{"n_layer": 23, "d_model": 96, "n_head": 3, "n_kv_head": 3, "head_dim": 32, "d_mlp": 256, "vocab_size": 2048, "activation": "swiglu", "norm": "rmsnorm", "norm_place": "out", "norm_eps": 1e-06, "positions": "rope", "rope_base": 10000.0, "rope_fraction": 1.0, "qk_norm": true, "attn_scale": 0.177, "bias": "none", "tie_embeddings": false, "parallel_block": false, "init": "normal", "init_std_qkv": 0.052, "init_std_o": 0.00767, "init_std_up": 0.052, "init_std_down": 0.00767, "optimizer": "adamw", "lr": 0.00305, "beta1": 0.9, "beta2": 0.95, "weight_decay": 0.27, "lr_head": 0.00805, "grad_clip": 1.0, "warmup_steps": 277, "schedule": "wsd", "decay_fraction": 0.649, "decay_shape": "linear", "final_lr_fraction": 0.0, "batch_tokens": [8192, 16384, 32768, 65536], "seq_len": 2048, "doc_mask": true, "z_loss": 0.0001, "train_tokens": 82970000, "steps": 3475, "dataset": "wikipedia_en"}
Each number is 50 + 10 x the weight over its row's rms, rounded and kept within 0 to 99. Layers, rows and columns count from 0. The size before them is the row's rms in percent of the matrix's.

# up: layer 11 MLP up, 256x96, rms 0.0793, rows 116-139, columns 0-95
# down: layer 11 MLP down (transposed), 256x96, rms 0.0762, rows 116-139, columns 0-95
# gate: layer 11 MLP gate, 256x96, rms 0.0769, rows 117-140, columns 0-95
up116 095:38 40 56 69 46 45 55 47 50 60 35 56 58 39 63 71 50 68 42 50 68 48 42 54 47 51 44 47 46 54 59 48 42 40 55 60 38 38 71 46 48 57 41 41 37 49 47 59 57 57 46 65 47 52 57 69 54 52 56 60 40 67 62 46 48 36 59 39 35 47 44 41 41 51 47 45 46 40 56 77 41 27 47 55 46 59 32 60 37 44 62 40 48 47 58 33
down116 082:51 70 49 41 64 45 49 51 46 48 48 40 41 55 59 44 59 21 58 58 53 40 43 54 44 55 49 51 55 37 37 51 56 51 50 30 59 42 54 46 59 37 59 40 74 38 41 67 51 38 36 53 61 55 56 52 38 58 52 35 58 65 40 45 60 49 35 47 53 65 53 48 49 65 50 52 61 31 47 46 26 56 44 49 50 47 40 35 44 44 57 56 38 67 46 29
gate117 099:56 53 65 48 51 60 49 56 57 33 58 48 48 53 50 57 59 58 44 54 43 54 71 50 42 36 53 58 53 69 74 70 42 69 37 56 61 47 64 37 43 47 36 57 62 56 63 41 44 46 59 45 56 53 63 45 51 48 50 47 69 38 55 45 54 28 38 47 50 66 32 40 44 45 67 50 53 69 69 45 47 60 32 55 63 54 53 55 50 57 45 44 42 36 55 57
up117 097:47 53 47 66 40 65 52 33 40 41 72 35 31 57 67 62 61 65 61 46 49 58 69 50 33 52 50 50 40 55 49 61 43 48 68 54 62 65 61 55 26 51 49 50 51 65 68 38 38 55 45 59 55 42 44 41 54 51 53 52 48 50 48 42 54 48 45 50 47 45 35 49 71 40 54 52 61 38 43 45 55 55 70 52 54 53 54 56 67 69 50 37 44 56 55 56
down117 099:50 59 41 55 41 41 42 35 30 58 37 65 55 49 44 52 54 39 52 50 45 42 34 44 66 56 41 62 39 51 33 49 51 48 44 60 42 62 55 54 46 49 49 47 36 40 39 56 35 54 58 40 40 56 40 50 55 47 62 53 27 49 46 69 54 67 48 44 54 63 49 61 37 55 61 67 53 61 49 38 32 31 50 40 54 46 31 66 53 49 66 35 44 64 37 61
gate118 103:60 50 48 50 38 59 57 58 54 39 54 47 38 42 63 68 52 56 32 33 47 43 57 47 63 46 47 38 58 57 44 59 58 48 44 49 60 43 43 37 50 41 65 38 33 59 57 69 61 40 50 45 52 53 58 63 42 63 31 56 56 52 67 50 41 48 65 57 72 34 61 65 38 41 43 53 47 56 46 60 44 47 60 62 65 81 46 46 48 53 43 44 60 58 38 52
up118 097:59 43 46 34 50 48 36 40 55 68 33 64 35 68 41 50 49 63 55 36 52 49 45 57 53 40 37 41 47 41 52 64 45 51 53 54 44 55 60 55 61 67 64 66 56 77 38 36 46 53 71 57 61 41 65 47 48 50 51 32 62 36 62 63 53 53 53 46 52 59 63 46 58 53 52 50 42 44 35 59 46 51 58 55 58 59 65 62 52 59 41 68 49 51 36 59
down118 095:54 53 48 43 35 39 37 51 39 33 41 54 49 65 50 55 43 42 54 61 47 47 50 66 59 64 64 58 62 72 39 45 63 59 49 59 61 49 42 39 50 60 53 50 53 48 45 43 43 68 59 48 55 56 36 42 47 54 62 60 41 37 64 53 37 32 49 53 65 60 45 47 36 32 38 52 77 53 49 62 49 48 67 29 59 63 32 57 47 45 37 52 58 53 48 54
gate119 097:37 57 62 54 52 32 40 55 43 49 36 72 48 56 51 60 56 55 40 48 40 42 53 70 62 28 50 69 48 43 44 45 50 61 43 63 53 35 56 59 44 42 52 53 59 76 52 32 63 60 46 44 61 43 48 54 45 47 43 44 84 46 54 46 67 65 62 48 59 37 60 43 46 45 56 56 47 35 58 63 53 44 48 45 63 46 48 64 50 50 49 59 56 59 57 43
up119 103:47 60 34 51 44 52 50 42 45 36 57 43 31 48 40 36 55 47 56 47 50 53 48 43 38 48 51 69 34 52 38 47 44 63 40 56 61 68 63 51 58 50 55 42 54 49 54 50 64 62 51 60 63 54 67 61 71 30 43 55 77 56 42 40 55 42 41 47 56 50 47 45 50 51 63 54 50 43 57 50 17 38 55 46 70 44 44 45 54 38 49 34 43 59 51 66
down119 111:66 48 66 64 62 51 37 67 56 58 50 39 44 47 40 46 56 53 42 57 53 49 22 53 61 52 64 58 51 64 47 40 53 65 50 57 48 48 57 65 54 65 37 58 38 60 44 37 66 48 41 56 67 46 46 39 53 51 42 47 49 63 40 75 53 52 30 41 41 57 58 51 62 43 51 70 37 58 55 34 52 48 52 48 50 41 47 39 53 41 49 50 45 60 22 52
gate120 105:55 45 43 45 74 66 55 52 48 35 27 60 35 52 50 60 45 59 30 60 59 66 56 50 50 43 41 40 43 58 65 71 45 62 45 60 50 40 45 29 52 39 45 36 43 45 56 41 41 29 58 56 54 37 62 47 47 44 55 31 50 51 52 48 48 51 64 63 51 60 37 55 45 43 49 44 55 53 30 49 56 57 32 51 59 55 70 60 57 59 38 51 59 55 55 43
up120 108:53 42 47 65 24 57 53 27 51 62 63 56 49 57 51 50 46 44 60 57 58 42 56 53 36 58 47 62 68 55 61 60 46 64 46 45 54 50 54 54 50 48 61 55 67 48 37 44 52 52 43 24 34 48 47 50 61 45 37 50 44 41 45 54 57 64 47 48 58 53 47 47 68 52 56 52 34 48 57 60 50 59 65 48 62 39 38 27 44 54 83 51 67 45 43 52
down120 110:36 46 47 56 26 42 40 64 58 48 53 76 50 42 51 59 35 37 41 37 55 41 47 55 44 52 55 44 58 54 46 68 43 54 56 41 55 60 34 58 46 68 52 65 63 48 32 51 49 53 32 60 50 59 54 42 49 45 63 37 39 54 59 47 52 27 40 38 52 49 43 51 47 57 59 50 51 58 30 68 47 59 51 40 29 60 59 35 56 43 43 53 67 53 56 52
gate121 096:44 54 40 58 59 63 38 46 61 61 41 34 42 49 55 62 31 52 53 54 56 41 47 56 74 42 41 50 50 62 57 62 59 64 47 62 48 40 49 33 46 48 56 53 59 32 39 68 57 56 36 45 45 48 59 66 56 42 45 31 57 45 59 44 70 54 59 40 58 52 41 56 58 33 71 55 33 51 64 48 53 45 50 42 73 54 58 63 48 47 45 48 50 60 68 49
up121 102:47 54 48 35 59 45 46 28 48 49 46 45 53 52 46 49 44 34 58 51 53 33 49 45 72 38 54 52 41 33 62 43 60 45 48 57 50 56 60 40 54 55 47 42 59 29 38 49 50 60 41 44 33 53 68 47 50 48 47 45 54 37 62 48 49 62 44 46 45 61 58 47 56 47 63 55 23 51 66 67 54 42 63 49 63 50 50 64 35 68 43 38 69 43 75 53
down121 103:36 52 49 45 41 33 51 55 29 28 65 48 57 64 50 41 71 41 49 50 34 52 64 56 47 44 69 65 68 20 45 49 31 54 52 47 47 43 59 53 46 57 53 42 56 56 49 62 46 42 50 74 53 48 59 59 46 48 37 54 50 55 58 37 48 51 49 57 40 64 64 58 48 53 49 38 61 59 40 51 40 46 44 53 50 43 49 50 60 60 45 55 61 49 75 42
gate122 104:36 51 39 45 52 74 40 49 39 60 42 51 46 26 58 64 46 44 52 47 38 52 41 66 56 50 59 39 49 38 66 59 45 46 39 60 32 41 59 50 61 41 63 56 48 45 39 36 61 67 50 39 50 46 65 59 60 43 59 56 79 57 51 58 51 40 58 65 58 46 50 48 39 41 63 61 57 39 39 60 39 40 51 44 53 61 52 48 48 51 50 53 57 32 31 60
up122 112:54 45 69 65 55 39 58 61 36 48 48 43 61 73 51 50 54 41 51 52 48 38 49 56 38 59 39 64 46 57 48 34 51 53 52 45 21 38 51 63 44 44 45 51 62 51 62 46 39 50 44 67 46 50 36 31 45 37 37 45 57 42 40 61 53 73 29 38 51 43 50 57 46 53 64 41 39 62 57 57 40 53 53 46 54 39 57 67 43 39 41 50 52 65 35 50
down122 106:51 55 63 44 52 51 55 37 59 69 37 44 37 53 47 44 52 43 45 42 65 36 51 46 41 72 55 67 53 39 55 43 58 55 40 54 49 46 46 54 63 45 49 65 63 60 55 31 59 33 30 50 59 50 48 46 47 31 72 43 53 42 51 52 48 50 63 58 49 36 33 60 46 63 61 59 62 44 50 76 44 51 58 58 40 37 46 72 35 44 59 49 43 42 45 43
gate123 102:61 35 46 55 42 60 64 55 43 50 54 51 32 35 63 54 48 56 47 31 55 45 73 50 48 48 31 53 63 58 69 38 74 67 56 56 61 64 47 37 57 47 41 62 58 46 50 42 71 52 43 60 57 54 50 46 43 65 51 58 57 61 60 50 36 59 59 53 43 52 62 42 52 38 47 48 50 54 44 40 47 58 61 67 55 54 49 57 67 31 53 48 33 43 43 33
up123 103:49 58 63 55 49 43 66 59 50 45 50 72 49 56 48 48 45 61 50 41 63 71 59 58 44 60 46 58 68 37 60 42 57 55 44 54 67 75 55 45 55 51 42 77 58 51 52 54 51 66 67 59 39 70 58 46 48 70 44 54 51 50 55 50 58 64 52 44 37 55 68 64 48 46 56 61 43 46 57 33 43 50 61 53 65 42 48 61 35 49 42 55 40 57 43 35
down123 088:54 68 59 35 36 72 59 54 46 45 49 41 39 48 42 41 51 51 35 47 20 58 45 52 61 64 60 65 48 59 37 59 48 52 35 43 40 37 48 39 46 60 49 30 62 56 45 46 61 35 70 47 59 34 52 34 42 56 43 40 41 54 46 51 54 49 63 39 54 58 55 38 51 47 36 52 53 44 53 46 31 44 66 42 58 55 48 50 35 51 42 42 47 55 54 68
gate124 099:32 56 47 53 45 46 49 43 34 34 55 46 28 53 44 56 49 51 59 29 42 50 62 65 50 49 31 47 50 62 44 62 38 58 55 52 46 59 45 55 37 37 51 40 42 40 59 65 40 37 44 65 63 37 38 55 55 51 53 43 54 51 40 56 42 48 51 55 63 51 40 44 49 28 33 48 44 31 40 36 52 35 59 58 57 72 39 43 41 55 32 46 35 44 46 57
up124 103:44 48 44 43 46 36 49 50 39 50 53 53 41 58 36 45 53 41 65 43 36 43 62 50 43 53 29 45 29 46 42 49 39 42 43 55 39 46 44 53 49 40 65 40 43 49 58 55 38 55 45 66 43 38 44 32 50 22 59 33 52 36 36 39 49 49 58 58 54 47 28 53 50 48 37 50 36 33 43 63 58 33 46 40 53 40 55 50 47 50 37 29 46 31 55 43
down124 103:37 43 49 47 39 31 52 40 48 55 45 43 58 27 39 52 70 68 55 49 57 45 48 32 42 47 56 31 44 45 62 35 49 39 39 47 42 47 49 47 48 44 52 43 43 70 58 60 44 43 45 49 49 40 51 44 48 57 41 43 51 35 54 54 36 66 28 54 52 43 55 35 50 62 45 56 72 38 45 66 30 56 42 67 52 25 51 52 55 39 51 58 59 43 51 45
gate125 107:40 51 43 30 47 66 61 60 50 60 49 63 47 42 67 65 53 47 35 33 44 41 45 60 53 46 32 42 52 39 44 40 60 40 48 52 51 55 55 29 61 42 43 33 19 46 51 50 61 58 41 62 58 44 46 55 50 40 42 47 60 49 43 59 47 44 53 75 43 50 35 59 49 42 63 46 49 42 58 65 45 54 44 40 62 51 57 68 74 48 40 53 52 50 52 60
up125 109:59 46 54 41 72 59 55 45 57 47 62 44 68 41 39 33 44 48 55 37 30 44 38 50 51 41 48 58 51 43 34 46 64 46 50 51 61 41 51 57 53 51 63 25 51 38 66 83 50 47 41 68 38 61 49 32 53 69 49 43 44 47 54 49 49 53 53 45 56 45 52 37 58 42 45 63 43 51 46 51 55 41 44 44 48 55 35 44 52 47 65 54 36 36 34 38
down125 111:33 45 41 66 48 39 36 38 40 58 54 49 55 56 57 47 43 50 56 60 44 34 32 50 42 42 50 52 51 43 57 63 39 56 57 49 33 64 51 52 51 50 35 37 63 26 46 45 30 48 56 33 53 60 47 51 69 35 51 57 55 53 33 67 49 55 49 59 52 44 53 39 50 34 44 73 65 44 53 57 64 43 60 61 49 73 65 50 55 52 52 38 54 50 41 51
gate126 109:42 65 59 51 61 66 33 56 53 58 39 39 41 44 56 40 50 49 51 56 44 47 48 51 51 49 58 39 44 63 29 44 55 62 51 71 58 64 40 54 58 45 28 36 56 72 62 63 51 52 39 47 55 44 36 66 50 38 67 49 37 47 58 49 42 48 56 44 67 37 49 63 61 43 63 41 61 42 54 41 52 46 61 60 65 62 51 65 40 49 52 29 57 52 40 36
up126 113:63 28 29 58 47 35 47 49 33 31 61 52 38 51 56 54 38 67 51 50 48 41 68 49 50 51 42 47 57 56 59 53 51 58 70 25 57 36 34 52 43 53 67 63 51 50 52 47 60 74 42 63 53 45 37 47 53 58 58 40 46 56 45 63 63 64 47 62 48 73 64 40 46 56 61 47 37 65 57 50 47 58 43 45 48 50 48 55 54 60 56 53 55 45 55 51
down126 116:55 41 61 64 68 53 42 39 44 42 52 39 47 59 34 56 57 42 53 56 66 32 48 62 61 40 68 51 72 51 49 48 43 58 26 55 57 41 68 59 51 69 33 47 63 41 53 68 42 57 37 54 44 52 51 74 46 48 53 46 57 54 56 55 44 39 41 53 55 36 38 47 42 54 49 51 36 60 47 40 43 61 48 26 36 51 42 58 60 55 56 55 64 47 49 51
gate127 097:39 55 50 52 72 49 50 45 43 39 44 46 58 66 45 56 49 60 52 50 60 40 56 48 61 51 28 57 72 67 74 54 46 46 39 63 66 55 52 59 56 53 50 46 56 48 33 43 78 41 37 39 38 47 40 52 53 46 46 51 42 45 48 51 45 35 52 58 51 63 57 49 49 34 54 49 66 33 48 43 44 74 55 41 52 33 52 61 40 40 52 63 49 44 37 62
up127 096:38 39 62 53 43 52 31 67 56 55 57 57 59 77 54 64 45 33 45 78 35 46 57 51 50 48 60 53 50 50 62 29 51 42 54 69 57 49 49 44 50 58 47 44 51 33 56 26 40 38 43 48 34 48 55 45 62 35 44 40 54 47 50 44 50 38 24 62 51 49 66 35 52 53 52 46 54 51 56 53 40 47 48 59 65 55 52 42 44 44 51 51 66 52 39 47
down127 097:51 58 43 65 42 56 44 36 43 44 55 57 65 40 39 61 58 37 68 54 50 39 40 43 44 48 51 52 52 58 60 50 43 29 51 37 51 44 46 67 60 47 55 36 54 58 36 52 63 25 41 40 42 43 60 54 30 49 42 31 45 58 53 64 48 45 59 53 56 46 60 63 51 57 44 58 40 46 63 50 61 50 63 69 54 35 56 44 34 51 35 67 36 39 45 66
gate128 098:64 42 61 46 52 54 45 51 55 61 64 53 47 43 38 41 60 51 50 57 63 56 40 64 52 44 42 33 52 67 41 50 48 93 62 44 51 48 35 50 60 50 44 42 43 42 62 53 48 50 23 54 47 38 31 43 56 50 49 56 51 37 50 60 48 49 58 58 59 42 49 56 49 45 39 64 44 57 53 48 52 60 49 63 53 60 37 48 28 56 55 53 46 26 45 34
up128 102:51 38 39 63 54 52 41 56 48 45 53 49 57 52 59 52 48 44 50 44 67 39 53 61 52 42 42 41 62 70 33 57 43 48 52 45 49 40 33 44 55 51 45 55 49 32 81 55 64 44 54 34 46 43 45 44 65 27 49 47 53 61 45 41 50 45 62 42 45 28 59 63 52 56 43 64 44 53 47 48 66 26 61 71 45 50 28 63 51 48 51 49 37 53 59 49
down128 090:43 65 51 37 45 41 62 38 57 34 44 40 56 54 39 53 52 39 55 56 52 47 51 55 43 55 50 59 61 41 36 64 35 40 60 53 40 44 48 57 56 52 51 46 31 57 29 67 68 55 53 51 48 51 50 42 50 61 62 46 58 51 40 55 37 49 45 51 60 66 53 49 42 39 46 52 66 50 34 78 32 67 63 51 49 62 68 54 58 56 65 37 34 51 52 68
gate129 100:34 47 48 65 58 65 47 60 43 70 48 44 56 37 53 62 49 42 43 55 61 45 56 53 40 47 36 43 45 51 27 54 64 55 37 40 43 52 42 33 72 35 34 50 40 56 37 70 60 58 40 60 40 50 43 56 56 57 47 58 77 49 52 46 43 49 49 49 53 60 47 52 46 56 55 48 66 41 33 56 59 39 46 54 43 62 37 57 53 51 55 53 45 81 50 52
up129 099:44 44 52 58 59 52 57 59 45 71 56 40 55 31 50 67 46 49 44 51 54 50 72 44 59 50 27 46 51 39 31 57 67 37 36 35 48 47 50 40 67 52 47 48 40 65 45 53 63 50 44 50 60 62 57 59 48 59 42 52 76 54 40 31 48 48 62 60 49 51 52 71 63 58 45 36 49 36 39 50 54 41 62 49 45 49 45 52 54 61 50 49 45 77 50 42
down129 131:53 52 51 51 51 51 48 51 49 50 43 56 50 38 53 46 50 52 54 50 46 49 07 51 51 52 54 51 50 50 42 51 47 48 51 47 50 51 55 53 50 49 47 47 52 50 49 57 72 48 54 48 50 48 49 49 48 51 47 52 40 48 50 95 52 52 50 51 51 48 52 44 51 40 49 96 51 48 51 50 48 54 48 49 76 48 57 50 52 50 49 46 49 42 11 51
gate130 101:44 46 50 57 47 38 54 43 54 52 38 52 47 48 57 56 46 50 58 32 51 42 39 55 63 43 40 43 58 51 51 42 54 44 53 66 27 58 47 26 40 44 55 36 59 55 41 65 59 48 52 56 54 48 55 63 51 56 52 52 44 69 35 41 66 53 48 40 60 58 38 68 50 30 38 42 48 51 66 52 70 42 73 54 47 66 52 45 77 34 55 49 39 44 50 36
up130 104:39 45 42 27 47 29 45 54 57 53 27 50 48 69 32 47 57 37 52 48 51 43 41 58 63 53 44 50 56 33 30 67 41 36 44 62 32 48 59 52 44 45 52 60 63 53 33 54 69 62 54 43 53 49 56 57 59 50 44 30 41 46 57 42 62 63 51 38 40 59 57 57 53 54 47 42 41 51 62 39 67 50 49 44 50 49 37 52 60 32 47 60 55 64 47 38
down130 105:59 64 26 52 49 53 58 65 52 66 45 54 53 46 34 57 58 37 60 57 77 52 29 35 42 45 47 55 37 60 61 54 64 64 45 50 59 66 45 48 59 58 53 58 57 43 47 53 43 51 64 51 44 42 56 69 50 47 60 41 33 54 62 69 50 54 50 41 51 68 47 58 56 51 60 69 66 46 63 61 53 56 34 56 62 47 45 53 56 52 51 51 39 31 58 52
gate131 099:44 46 62 49 48 39 36 75 72 48 47 51 36 32 45 57 31 55 50 58 52 60 37 60 42 53 52 44 49 52 59 45 49 68 48 74 45 33 48 51 44 49 47 56 32 60 51 59 75 49 37 58 54 57 47 39 61 54 63 30 58 43 67 51 60 65 50 67 65 52 45 60 47 43 49 56 54 58 51 40 50 40 61 55 60 49 53 54 38 51 35 60 40 59 53 50
up131 097:34 54 57 56 56 66 52 42 53 37 46 64 49 43 47 52 66 63 49 42 43 41 38 54 58 40 50 44 54 36 54 65 42 43 30 50 47 60 65 41 51 55 67 53 39 32 38 64 48 54 62 57 57 59 54 65 38 47 40 32 42 51 37 41 58 41 55 47 47 46 52 41 40 50 28 56 51 52 64 65 38 58 55 36 37 46 52 60 64 44 41 55 67 25 64 54
down131 085:59 51 40 70 50 57 56 51 56 44 43 61 49 42 44 51 44 56 41 40 30 56 59 40 58 44 47 41 54 36 50 57 30 60 47 52 42 67 39 49 48 50 54 37 60 42 30 40 41 32 62 57 54 40 49 36 56 61 48 32 37 51 60 40 48 48 66 44 52 62 48 42 55 49 59 48 39 48 52 38 46 38 65 62 42 54 49 57 39 26 51 57 19 47 58 34
gate132 097:50 62 49 41 37 55 50 51 55 59 51 45 48 59 50 68 52 51 35 50 52 35 52 56 45 51 57 60 57 50 47 59 45 64 57 45 65 58 36 60 55 38 47 41 41 27 58 55 44 56 52 45 42 33 47 51 52 39 48 72 48 46 55 73 50 41 58 49 55 47 60 37 51 49 63 73 41 16 63 29 44 60 66 56 49 63 48 48 45 32 53 61 51 64 46 61
up132 092:54 61 51 70 55 57 39 54 33 41 54 49 54 38 29 40 41 47 51 31 49 54 41 49 51 60 38 39 64 61 49 60 60 49 48 22 40 53 50 48 55 54 56 80 41 48 56 61 42 54 42 43 51 43 46 62 45 51 56 34 43 49 64 50 66 35 52 58 40 56 52 42 71 50 60 41 58 47 53 66 52 61 51 47 46 50 25 48 39 56 46 55 36 32 45 45
down132 091:55 35 37 32 59 48 70 52 58 57 63 56 47 38 48 46 67 52 59 46 43 37 32 62 49 53 67 43 40 40 59 38 55 46 56 44 50 56 55 59 52 48 57 60 66 44 72 48 68 50 46 56 61 66 49 64 57 54 49 45 60 47 49 66 39 59 38 40 68 38 48 53 48 41 63 61 57 39 55 40 46 49 72 52 71 44 38 67 50 57 56 50 48 44 62 59
gate133 089:48 56 59 65 46 53 56 45 33 49 45 38 41 41 46 49 39 68 55 34 47 35 58 61 53 45 45 42 58 34 46 39 30 53 66 54 36 25 33 60 38 48 54 53 64 58 52 33 47 55 43 51 45 41 45 69 53 43 61 49 29 46 32 49 64 66 62 42 46 36 51 56 40 40 46 46 41 48 63 60 54 36 44 37 54 33 52 51 35 52 50 54 43 47 57 41
up133 092:33 33 57 49 61 57 38 60 62 43 56 57 52 41 57 43 55 42 61 48 49 41 73 53 29 71 44 57 61 43 52 52 64 50 52 48 40 41 66 66 39 43 50 50 39 48 59 39 40 17 66 37 40 52 56 47 41 45 56 42 49 48 45 65 44 61 40 67 68 48 41 38 55 52 49 60 43 47 41 52 44 50 49 37 39 46 62 50 53 65 39 36 36 51 49 51
down133 084:46 33 78 43 41 58 66 50 43 44 41 61 60 30 59 56 48 66 59 49 57 47 38 65 53 62 44 39 53 56 41 47 53 57 53 65 38 30 55 55 46 32 69 45 66 52 50 42 40 42 46 43 54 63 52 65 47 46 56 39 54 48 54 59 34 66 46 57 64 43 34 56 33 44 54 62 37 45 50 54 60 47 58 46 52 51 44 61 53 71 59 53 55 64 53 62
gate134 106:51 39 41 36 56 47 49 40 55 47 46 71 62 35 42 59 39 40 62 30 43 47 60 57 51 47 41 55 49 49 46 30 34 63 55 60 47 61 60 52 53 52 47 52 66 48 47 35 51 35 37 53 48 64 40 52 58 54 64 53 65 52 47 84 50 62 57 39 43 49 28 50 45 46 48 59 53 47 40 42 39 41 52 44 40 44 59 55 48 41 35 50 47 32 26 55
up134 106:42 39 46 60 49 54 44 39 65 50 44 39 46 73 42 48 54 64 35 39 54 64 48 47 37 36 50 37 55 61 49 58 56 43 39 51 59 63 53 48 42 54 51 53 45 57 56 64 36 72 78 49 59 57 43 47 44 45 40 43 40 25 54 45 59 38 40 48 51 35 54 53 46 57 52 57 27 55 52 38 56 54 26 61 46 49 67 52 51 55 47 48 60 67 62 42
down134 095:46 52 49 28 54 34 36 43 48 40 43 76 49 53 43 40 42 39 66 52 43 54 58 35 51 51 55 67 47 58 48 51 56 52 22 51 56 59 64 40 49 50 53 57 71 44 46 54 52 49 41 50 52 43 64 35 43 48 63 64 57 50 67 48 50 49 46 55 35 50 58 60 51 63 64 42 58 52 44 44 60 30 62 43 42 61 70 43 39 62 68 58 37 52 49 63
gate135 105:47 49 53 53 38 55 54 56 56 47 48 53 39 45 49 58 57 52 44 51 29 40 41 64 50 49 35 67 51 61 35 56 65 45 54 38 38 61 55 55 53 29 50 55 51 56 61 43 53 36 47 62 57 63 36 55 54 34 49 52 73 50 57 59 62 34 46 57 70 51 50 61 54 41 51 61 66 56 55 54 62 55 47 41 66 41 60 83 70 61 36 53 53 54 55 55
up135 110:56 41 72 46 67 47 60 44 40 36 51 51 64 56 59 62 40 52 43 30 60 44 52 38 71 35 57 43 52 47 59 52 42 40 49 52 67 45 47 50 55 61 65 52 43 37 41 62 44 51 55 43 40 54 53 35 48 65 44 63 41 34 42 36 57 62 50 47 36 43 60 42 28 40 36 40 42 52 52 55 45 57 47 51 37 50 34 38 74 40 65 47 50 59 45 54
down135 104:58 55 42 51 56 44 52 50 48 46 50 57 38 52 65 50 42 47 61 34 24 49 79 42 47 48 40 62 46 51 58 60 50 50 52 52 56 50 40 43 38 30 44 59 48 38 45 52 27 43 49 50 58 61 56 54 58 54 53 51 48 40 49 23 50 64 45 63 83 46 41 52 39 56 58 23 65 63 56 44 44 45 53 46 53 46 45 57 61 55 47 45 53 51 66 41
gate136 102:54 44 43 39 50 49 43 53 52 60 50 55 35 28 39 42 45 45 35 39 42 25 56 53 41 39 51 35 46 55 30 63 65 55 34 62 42 43 62 41 36 22 42 45 53 48 45 64 54 57 37 52 48 51 63 55 42 51 71 52 39 51 39 56 61 37 52 59 39 51 55 58 45 35 31 39 53 51 44 52 48 46 27 53 61 60 54 55 29 49 50 48 45 50 48 50
up136 100:62 32 41 41 48 46 55 46 56 59 54 40 43 48 28 49 49 36 54 50 33 48 61 47 44 49 55 55 37 31 58 48 66 38 38 56 55 48 46 66 47 41 22 31 59 62 44 58 54 38 53 39 46 55 39 53 44 50 62 34 56 46 41 52 56 43 44 54 41 28 44 54 46 52 34 57 36 55 45 42 63 52 53 38 62 37 42 65 24 52 43 58 62 47 39 41
down136 091:62 57 40 46 43 47 55 45 54 27 47 53 42 56 55 62 50 48 56 55 58 49 61 62 30 37 56 49 56 41 50 44 61 63 64 52 41 39 38 49 64 37 48 47 48 47 56 53 52 34 28 43 46 68 37 55 22 65 48 62 62 31 48 43 31 52 37 58 35 71 53 52 59 67 52 47 41 47 57 52 35 43 38 68 52 49 48 49 43 41 57 56 47 50 49 38
gate137 098:37 37 39 69 56 50 43 60 40 54 41 61 40 43 48 55 47 47 52 51 33 64 59 65 59 64 54 47 56 44 56 49 58 55 56 55 12 52 67 49 57 31 47 51 43 44 41 24 54 55 43 50 47 52 45 65 52 35 42 60 48 54 51 57 62 31 57 51 46 58 57 47 54 49 43 27 60 43 57 42 60 58 59 57 62 40 58 44 32 52 52 46 55 65 51 64
up137 108:61 66 49 51 60 45 58 70 57 52 53 38 45 38 42 51 50 54 41 36 38 42 66 60 53 57 62 58 38 43 59 58 36 45 50 59 52 51 66 33 56 49 40 42 26 31 67 32 42 47 41 43 52 59 51 42 45 35 55 45 61 37 36 45 70 47 68 48 59 35 63 52 33 53 35 39 44 47 55 50 51 55 63 57 51 45 48 55 53 70 48 46 44 63 57 57
down137 096:47 43 41 30 55 48 44 42 46 50 60 47 48 55 44 51 61 50 46 65 56 50 37 54 45 61 53 58 60 56 37 55 70 43 51 52 67 42 49 35 53 55 52 48 50 57 52 40 56 27 66 76 59 43 50 44 13 66 41 58 40 51 60 64 51 37 55 56 58 55 53 45 45 46 53 62 51 49 51 52 46 54 37 37 59 63 48 40 60 42 52 47 57 69 32 67
gate138 100:28 37 51 59 44 70 50 62 46 57 48 49 50 51 37 44 33 40 41 52 52 51 50 45 42 64 39 44 60 50 55 69 63 59 63 54 42 61 51 46 46 57 47 52 52 53 57 58 59 51 28 64 49 37 48 62 53 49 53 53 59 40 37 56 50 43 50 77 55 53 32 44 47 49 62 40 44 52 54 66 52 36 22 42 60 73 31 66 48 58 44 55 41 50 48 40
up138 102:46 33 56 52 47 64 46 61 48 32 55 40 49 45 48 40 44 56 38 57 39 50 88 41 36 54 63 33 54 53 51 66 55 58 56 48 69 52 43 47 52 52 44 41 51 54 56 51 44 49 42 51 48 50 33 46 57 43 44 42 51 44 62 60 38 48 36 65 50 50 39 50 49 47 44 47 59 72 46 42 43 53 33 55 43 74 53 57 44 72 49 62 52 60 35 32
down138 124:66 49 43 42 41 46 56 54 48 50 55 51 48 48 41 52 41 47 43 58 57 51 14 46 59 55 53 47 52 58 55 44 47 48 51 53 49 54 60 51 50 61 33 59 45 60 41 47 65 54 48 66 55 52 56 41 49 53 48 41 55 63 52 83 46 50 60 53 48 48 50 55 36 56 49 83 50 57 53 58 42 52 38 40 73 49 63 58 48 48 62 67 51 46 22 67
gate139 096:39 53 57 49 41 37 58 57 43 40 56 53 58 57 31 52 48 69 40 43 51 50 51 67 37 51 33 49 47 73 46 22 48 53 53 49 55 43 35 48 38 33 66 49 58 46 44 56 54 42 46 63 45 58 47 79 57 46 50 54 47 56 53 58 57 36 52 66 59 63 50 59 42 39 58 50 57 66 44 57 37 65 55 47 56 42 47 53 46 54 41 43 48 26 42 32
up139 103:52 65 68 75 44 44 43 64 50 43 64 52 59 57 56 61 41 56 50 59 57 36 43 54 25 56 63 52 48 50 56 60 47 59 41 48 40 31 39 70 50 48 50 28 50 44 33 63 37 58 59 43 52 51 56 46 38 51 50 32 44 47 43 53 50 47 50 59 43 47 50 64 44 42 44 39 64 71 53 61 55 46 65 56 45 51 45 39 30 61 46 69 54 36 43 47
down139 107:50 43 39 34 47 58 59 42 39 39 54 45 64 52 53 43 43 41 73 53 54 39 67 55 57 55 51 55 41 40 53 60 64 41 65 45 53 61 50 66 60 35 44 42 43 51 51 51 37 29 48 39 61 49 62 28 46 44 35 32 39 36 45 34 41 55 57 52 47 29 38 42 46 46 60 37 56 34 46 53 47 38 56 37 43 42 47 35 50 57 55 63 44 59 52 69
gate140 099:58 40 44 46 56 39 48 38 59 69 57 31 32 44 41 53 38 42 34 37 51 63 49 62 46 38 52 59 63 63 57 48 59 51 53 59 38 51 55 53 36 45 55 31 39 51 47 53 57 47 50 55 47 64 44 55 39 46 46 52 63 55 58 46 53 58 41 44 60 61 62 55 65 47 63 29 41 47 50 62 56 31 49 56 70 27 57 49 72 57 63 64 63 51 37 47